Part of a small language model's weights: 18 layers, width 128.
Each number is 128 + 32 x the weight over its row's rms, rounded and kept within 0 to 255. Layers, rows and columns count from 0. Numbers have three digits each. The size before them is the row's rms in percent of the matrix's.

# up: layer 10 MLP up, 1024x128, rms 0.344, rows 218-242, columns 0-127
# down: layer 10 MLP down (transposed), 1024x128, rms 0.108, rows 218-241, columns 0-127
up218 107:117128118151134083147112116069091147101160142147152081084140118130147190128109174143138088106160198128164043164142121136128114140128089118152129102145102104150101160056120118173181188147120122139159148138061071136192108151113123109064129081128097091107142116166149121179117135157096087152177074122125106174187105069153131134110093126140162129085117105108167186068162146115170089146121
down218 105:145191102197097156130082035148110097142119113126120110138117079118118122194098153110143184111109098050089141128125139096211144145177105123142178135113150137126113100156158145103137148119085149161094090095134157147171127078079113109124123087090122186098152116081100153116119094128144064066138084102124142121162160114161130144165122126156158161141118139109053102162092103093065155098146
up219 093:117107140124083113087113168155091074086122165180115135076151107149151146125140084143149159138147117145087101103135086154152093132112085166078121150078073148142131130132074161125155152041139160185162130141116129171166107160119123120114126220187068172126059059162127098143143126138119141097140163152133139137140139143107129204156121140101119102180146195140138161132114113074094172093093
down219 098:164135091154167148128184112166124141109107176137127144117140104154079057149098119135131142138047127098061101123177142145129151054074161159160109071141128171088161136137127102138149098135103119148172129128155113066088153078073110122098168150119089149102124178040134186151131095109109141133134124133123054127114101134191150150128193146128099166151180091133146138120104112091139133074085
up220 116:147163129144102125143108156078131095146121126056163105108199128128117122101127116094120117118146123168138120162099083199120198084114164144132080108175131141123118133103158180159099136193179097112056154146179089157149072165152204113108174174121126117107152109137153092139118162154115127124133116126105133173131164172093066110136125106082172162135116154110152121106093127190210171076120
down220 100:184119128118130144149084197160148119119081164209087141135055110091081151171144109114082179157156131113131138090080209083115133231088156097129148145121113097129129168098115089137146144111130157127136113078090118114150155119118086112074143100121181143136136157152092118162144106090048111132138103137136107084123145186135119155168140139118105063134128085142119134122089082074129167116151
up221 107:166185117092132161159145117103117156068146124071076126074106208097132073139120148118158135167173170130173057114164128094129146107062126125144120106115098156141055116164136148049130117089172176120167131172130199109121121092151109085153176147151106142136150164115101098108153126097058151128065120091111100158146114136132116154097063114116127125137110139079131090082169106125134172118129
down221 105:122125112077116120135174099128137168112141151126174171162122160157081184115154111182076126116152126117072125093185143132105128154183202133117105121121120097129122123093065121168104110151145100080131151099133114137110208121167130089160161088106136128059132125103106116101130115136120153116113206128090127126119180116175169131179155139100099131106161121120095090127035183161102216077127
up222 093:135142092107135109130120138120101088154117096130163170092135076107142134131112149150117125130163213103137113161161125148128097142135195143130124158197095129107172108092087169153090132143133145115122114101170097097182144158157196192128060185091130095125104124082183179092128147186111164072113152165141156125168125137176092091113126099071101204108104151136118191155116125164160090174152
down222 094:095132117151127127108129095149107204160191158128178098133117133089199190092112143167138135071164137077165130183135136112142129116111090138101145107120141186129142084077178174122165140158132162110194170124135146128177121198182107154108103142142190080212057140158147122120086110122138109116125161176119140122123127133153087169110074162112127166111130130137138167113169156097086100151160
up223 077:136063133075174111070119157112102165080154150153154152138122123068159148099161145143128048113085111101091056106079134074114162138123121105116137140112092099131053115060116159106159173125145080114116158123163145109201146072141187113106146188109105122107118150124190148077092101113158142122159134119163160126075125141136099142107111134096127136082119192180101152161118127104175157138156
down223 080:126161110117076151176107139101173124112164053140164083144144149120116126129166205118123127117132145130124144120152093092093161104096167117143150179181099084153118149141142110107136064176162180201117123073116146123102124156105125113078175067132105078117099123106142147153138147136100105145123127100238087070108061137127098100137131109118165051077108132150133163163161113105104080135136
up224 097:126151090053158172137147108152121155102189130136130120105074183105151157173156135101078110168151129120162109111171117063125081125125110120161102105074165121139119165141149075171179150127202143107120108128103202103147115142154134176137149109152128121194112157100153081124162117192074149142075141105210116124133142124135143095104097106172128106087151103190175190098145114160133145098134
down224 107:139123122140152086119161183108164114105147151140067169117154114139090125048159116118070141154116118141143127144117161151152159114173168171097097134157127105150059162120072148167115132125113072108171120108115072200197113157093084117131129138089167084135145123074079080122132159094127149139090169159069124156133198163080137117136113189109106158129172118129099111134077148117141149209103
up225 122:155111099105109170164126160062116140151215121140083149086137110133114133183137093166111133109099134144201131066175137094140085144122082122085116113101133149186080151089101160116137158146159180118202117120139119198061211124162151186148140147131135112171145140116095129119135161128159147131168181087149167085130110057107122142136109066105147143116152098129134178146146136109121163122163
down225 109:078133152114115070146119127041098033061125133150085142107153100174105150098153074143172121205137124140131091135115084142070126141137121080142158064124089185113103129128137114082132126149116095100112145167112103050082142139099148145119139098145149138141110153093114130149178123154088122114144135078205093104098133142035128102104110157149108109097149130091122128080106127097103132159160
up226 111:065149138096085064141101153089102188034112155133173156148111118100148121144155119166121132132135116143091072185147119105106115097094118148114086124165117080147172179124148114202151153106170143147121156071185099134152136085121114155168161073148097064114194164147128163146151112129151138138108130079147093149128107102108123107151130195134112174110152159144153117092134176159204116170146
down226 103:151132092138101111093128136088190106206134173049093113152157107084138137122141137135111156144094105097141135134112193011137124161145146121101120165068156097110130112143112111083119112193059105100186148111132123158179136154067110131120160110145088158146131150170109137125149102187121155113129085127108105091109145178111107116132160097137129065130179075124109164108123083111057153129147
up227 075:168178101146134197130075139129111099147128112147149119140120127077159117133135143130121140093147122151121156125026156137061114148136127195195145161158146115163121119127121096063094118127088120108146162144075081129107081141210115122157136176172128136212135130136147134120126086042106133064124119152098160143098118108119136096099124121140111100164145147042188158176087141147103113112136
down227 077:125154132165112101190116174130117156077167137145173155171133167086110141107108084129152139113119121176148038118137103171116123112115138154154139096088166146111166138172138129068141113129127157138107163093082183095138083134120106149166113089124107157209145117153122123107163068079160153106074140094102073183117096084126140140195097162209172059123137109139125146099161166110167123146112
up228 115:135133151193093105085128173211150160096106182092139144112152144102157119105141082120128109119094128144170120143120078112155087129066137137101075105138155140083232183106116124086157150148121147160125095189140115125101161106143140123126126199153093114116102145097167224158154086137116116111092172148188127179136131093159128134107045067130122176120125117123095113125119157124113125140160
down228 109:065130154166080076180121115151141127123063096144165133119091131171090081101146133120147118138165132149138173119168145107160118117089137133213108097124150098152089059146132113110176171161112067154089197128107095168128132119152088166099074118151133126085124191085154130153157101166162146120168096131117098131081131145071153100186130132162149099126139164126132146115096060172108195088125
up229 078:082108165136130108115116145146111151082139103139172064132134100148145119101126132200125154156112213116118163134100065189094118067197130101101133124140103179138125141156122164130127116135108121146134114126133085170162136115133175159158083134138185142195112155136180111080165151111173168084144109108141093118079137168207117108121119137055173119167117135158133143114157115070071101140054
down229 069:097080047103139150077156101092092143081136101058142137179098165134126135122176187104136163110143118070168117124125142166161177148086137144121164098169104119150078149096151134137194121141143140122130131091055073117114199142158117100141164159124136196112144159151147124119205150107093182116128157126113105147157137148142128140029111142111099107115134096156124069135113166154155159119163
up230 087:098156178080117155137097118088129187115163157148154139175181092108108133106117125100153118136126138118076129153096102112098090068129155074149062096087111111164126166074109164120125085097076145186105081120154129125075137122119090109110129132065191152094159146132096097106135124062176125147170087137046156080133133113112144148081146062117202124160120189115146137155152112156119149118137
down230 086:083098128175145165143127110085130097111121172101098116131103080144194136248155150124155191104130123100146150152110115122140138151151167108115102154125141170119139149073137144158179087125103187098117112121082074129136127118122092135188170120135160079111126148116122053142134103124047138175122152107113149036104083135088119126160168089120155114137105120161118187149099160113119191155144
up231 090:118138156155140139114112181111123102086168176163115179113116095119113113173167150107127172123129147124092128184149124145133145101172084083167126153071092127106126151139143132073159144092127146163129105144095131122128094201123077121103118067178103105128140095187097138129076145149166126140134107104200192152132101083124100179117095164138151102174163128174113179101227156069070153096113
down231 093:148156141118161073152143107186129173101087141096205175163118115123157122109126100138092123092132130170111124084143210167144199124104151126114182140150144100151109113162172147193150122138093156094133218101130126117100126126117160121105194163128136179038135173076098112137152040140115116128131101157149179119114140166134139124122125147105133130197119121137083121160105089087132132087099
up232 083:159066115151118118136100169103105103184153096116138180080110142068131133167123153138153121092194171075116135150161066065112120162119135077110168099107156108139144115158091072183120152082142106085122150115110139120134168139157156125105201128168102167067143124123134075128163137105120053080129136103103152117162120144192144111083140071115117158140065181064141107131128131117177152098140
down232 081:159162133131146181150192120149196110130097241179101085096101125112079161096115075122150165131069066122105147092168132109147150118114108151121155127119154139160145113145134145129186126185077113130108157100115131092105050121113131144158123155125136124077085146153096156081162122106101156108112089171180073120134070155155153102170110138138137148166116138040142137125161172164119155136123
up233 115:141145111115130092097099147141144127083158132147114109139180129164143139163116071200076155110126158100089089109110119091103124128093130122147087116078104126154098155127152156091078074181162097123054140181101123090136204157180145140173159133069125098054144129162200092100121161133156117112156146140101117106135095148139112099193199099157143149143075127128167124166160122142144136116055
down233 101:105145122136102144180085125095079168073087111109122143184111090132109153132089070140135118148148084115129168153124111190167180149057095097170132123124117134122089132137194217114110141160102110119113141144110143150144120160163184112144114100155142074103135116132120087091157147144149152117113099121141162124102113136112141181099081152120140111097125109209144129251180103115171154087176
up234 092:119121096141089128150102161164073107081188081093106149081114174116192111109131146164143192112181121097134160113108121095118140106091170141099099152135114063065164154118117177160102143137102134101114084173146172124071160143149156130161126149139074093119119065135114216086073107063138123097157112199173107129136079086115115137103123109163164118107111120140115170148129136113130095126068
down234 097:132146133131156118069163156088141093152116069130141094091161127181133163130104117131166079112117119123102128117128074146165120121128098088111184144081117178105139103075100110122153162126139134121124117135095098233145136147173055090094161164101146157109160075084078126058108120067162106114109099130175171140124092094187086107151188148111144156122093142116139110166115070188167114149111
up235 094:128125117056138125080113176112118121104110108148160066171141163090157123117097202157115103117189125139133134110141134102114100166138083165112125174107084127107137217129149092124106102095147147143086138172088152106161111167129121113117120117107169113139149174198079181135195157132167128179108106068121072080096107140132156132196173162082078104170150104126171103125175131134131135131071
down235 095:172131117101081134116179121114150089108150162095150117157119096143162102071101131139122119171154090139157197125183130167109138121114073095152185123137100141082143146121140139106134118152100101150126228099136145051126151175190102203125099079121121121145137159164156125125103137164145134095109097164194096126123150207124098134180186133082099131173150101126189152137143134095088179138157
up236 084:185121165125083119135156132140154094155149108061173086109072162098151166164087057135126131127145145149132152141074104147102155112125190134110148183155129094103073148118153166195133128097164119134100114128105163134170110158130157162152159087108207112095146131160197162141114132059146122143113103165150089137154156137141126144130137117052131093161079094155135160136039094137089081145100
down236 083:069133131130109145060088149089103103059186111177145089141084083145197108118090154130153124156099146099140133111146152105166130127122137101183104127044073133119166154122129094080193078134137163183128182149076136089141187132132095119116129115127139133153128120196099118117119071166141137131151122110100103129167129087135137146083092068097148184139109142150144173091139141144129144121215
up237 059:118178166117141098102059131143070149134163128133145066155169096159166083070106140140091155155146141137142108135182162130048161077100116126140157111110216144088124120131086100108157142065098137119211144106105100129151138158141099127172151134156171129148085124132108114169113102119135122109100181176114100207141126137191088142161115056151158109140086126149128174155129161105122108078130
down237 059:151130103133106121126108126208190149157146086139110159163142142141049093101090114118134178182104103145133117100142170130107186156117109079197139135176121085135118087120141123085078048063147152152134101147137135154178180120164101138191149066160129144170176121106134082141107110160104153105100153127087074146123136129114146154168117172111070173111104192134160155114139117135153073123133
up238 078:118156113048164132090118152171125154069114097117113096095162146176133087094137110144158127192108122087122158086112064163158104136115140042131114113072094068160130121080078206128114162135082156088096105106106063221102094163138173119128126140107175133102149136164176113177137116106159094114128128118148133153092105112166145104113107161095120138083130138107143120100139088134167162082135
down238 088:156139099126171177100112147108137138120141062145151102092121124126121114083099128161134166102144179114070091089145127153162115139103143077142082120191139103116142092074091182123103178119149227118110112082090118198107108146109140184081061112173141109110132099140185063165164075068130141144146095112084104108115179123122124163155132097131169077119170159169140134127146133144136148096085
up239 086:132161087072073118142133065241110123132160141181165082100140148111109104124092111103147127092092172134058157133061136103098102161096147108176126094129081135091155151135099133131162124139132087092137134129136125125116128094127104173205088101151165090173128093105101121196115115084137124115077139125098097166146125091164106115108104139125134143141087110155098112181207161054118141113129
down239 078:143121176128135107145095160046166133172058057135174161148092148114102160109122148120154142130096123084096114095151101167162051158164101131158073150159157144116106167085097086153103130077153149103142180125059109190124117163160058138104128160142093132126118085127138144123118117113085162115121105127114155096175125118088074094074133143131091098108131124149135093073097159179088138177087
up240 104:187144120117170139161138137145145123137135119102116147165086070130100044133132126111136117189175087104166071123103086145082141162155145158121211187099121132122158134109139098127124135104108114130178177077104086039110153150152142099165116125168130120211131186195085162112201121160112109166178117124139120089161133163096107161129092090136105112154191138147119147146151094131132114146136
down240 110:143134100199101123119110143183076129125154188160138112078150116094145110139133084112148084181144131151094180159087113125110171119083089191152084119100130136128126112142157168153198146172173095080110143148162185136165133148069130163078133111118149118125155106085153140143062110158138074143078145138081145138139164154169164169135144157116100146126124125140163077124164140102193095084047
up241 080:101147117196106164119122182137148205109127136083115074086100142153141115144164162167109073135117117062177129118103120137075133132160137133080139110162108137154130080099184144110088157220135126098131113160108145163130121148118145073176142111089055099116088181133149173138088181143124154098180136120039097103171145143152129122122151109173108139141122138126135164171149095094184162113156
down241 087:137134083120175097151080156096072149185140180127178100134130147101070154109113107098088080052104150152082109150120144201123119139102174087155088108167099119100164082135111150173177155134100163109102145142155105156111185095155076127089127134145125105074147143082139134095136112141089146140148190088154142169187161079077173140156134172160151108165152132142102094090175145130153094109150
up242 124:154127173121170184129071176038179093041121087189115119192115122158161091082103115130136129129148054130119161115096135128111093060143130120142122111115159107191103163085172161092088106113171151161075128128123159103141130152112128143142136113084096132162150100116097136106162126133117162079138133132154191140130158128158098077128070137089118153151167131149092142071164145114165171103104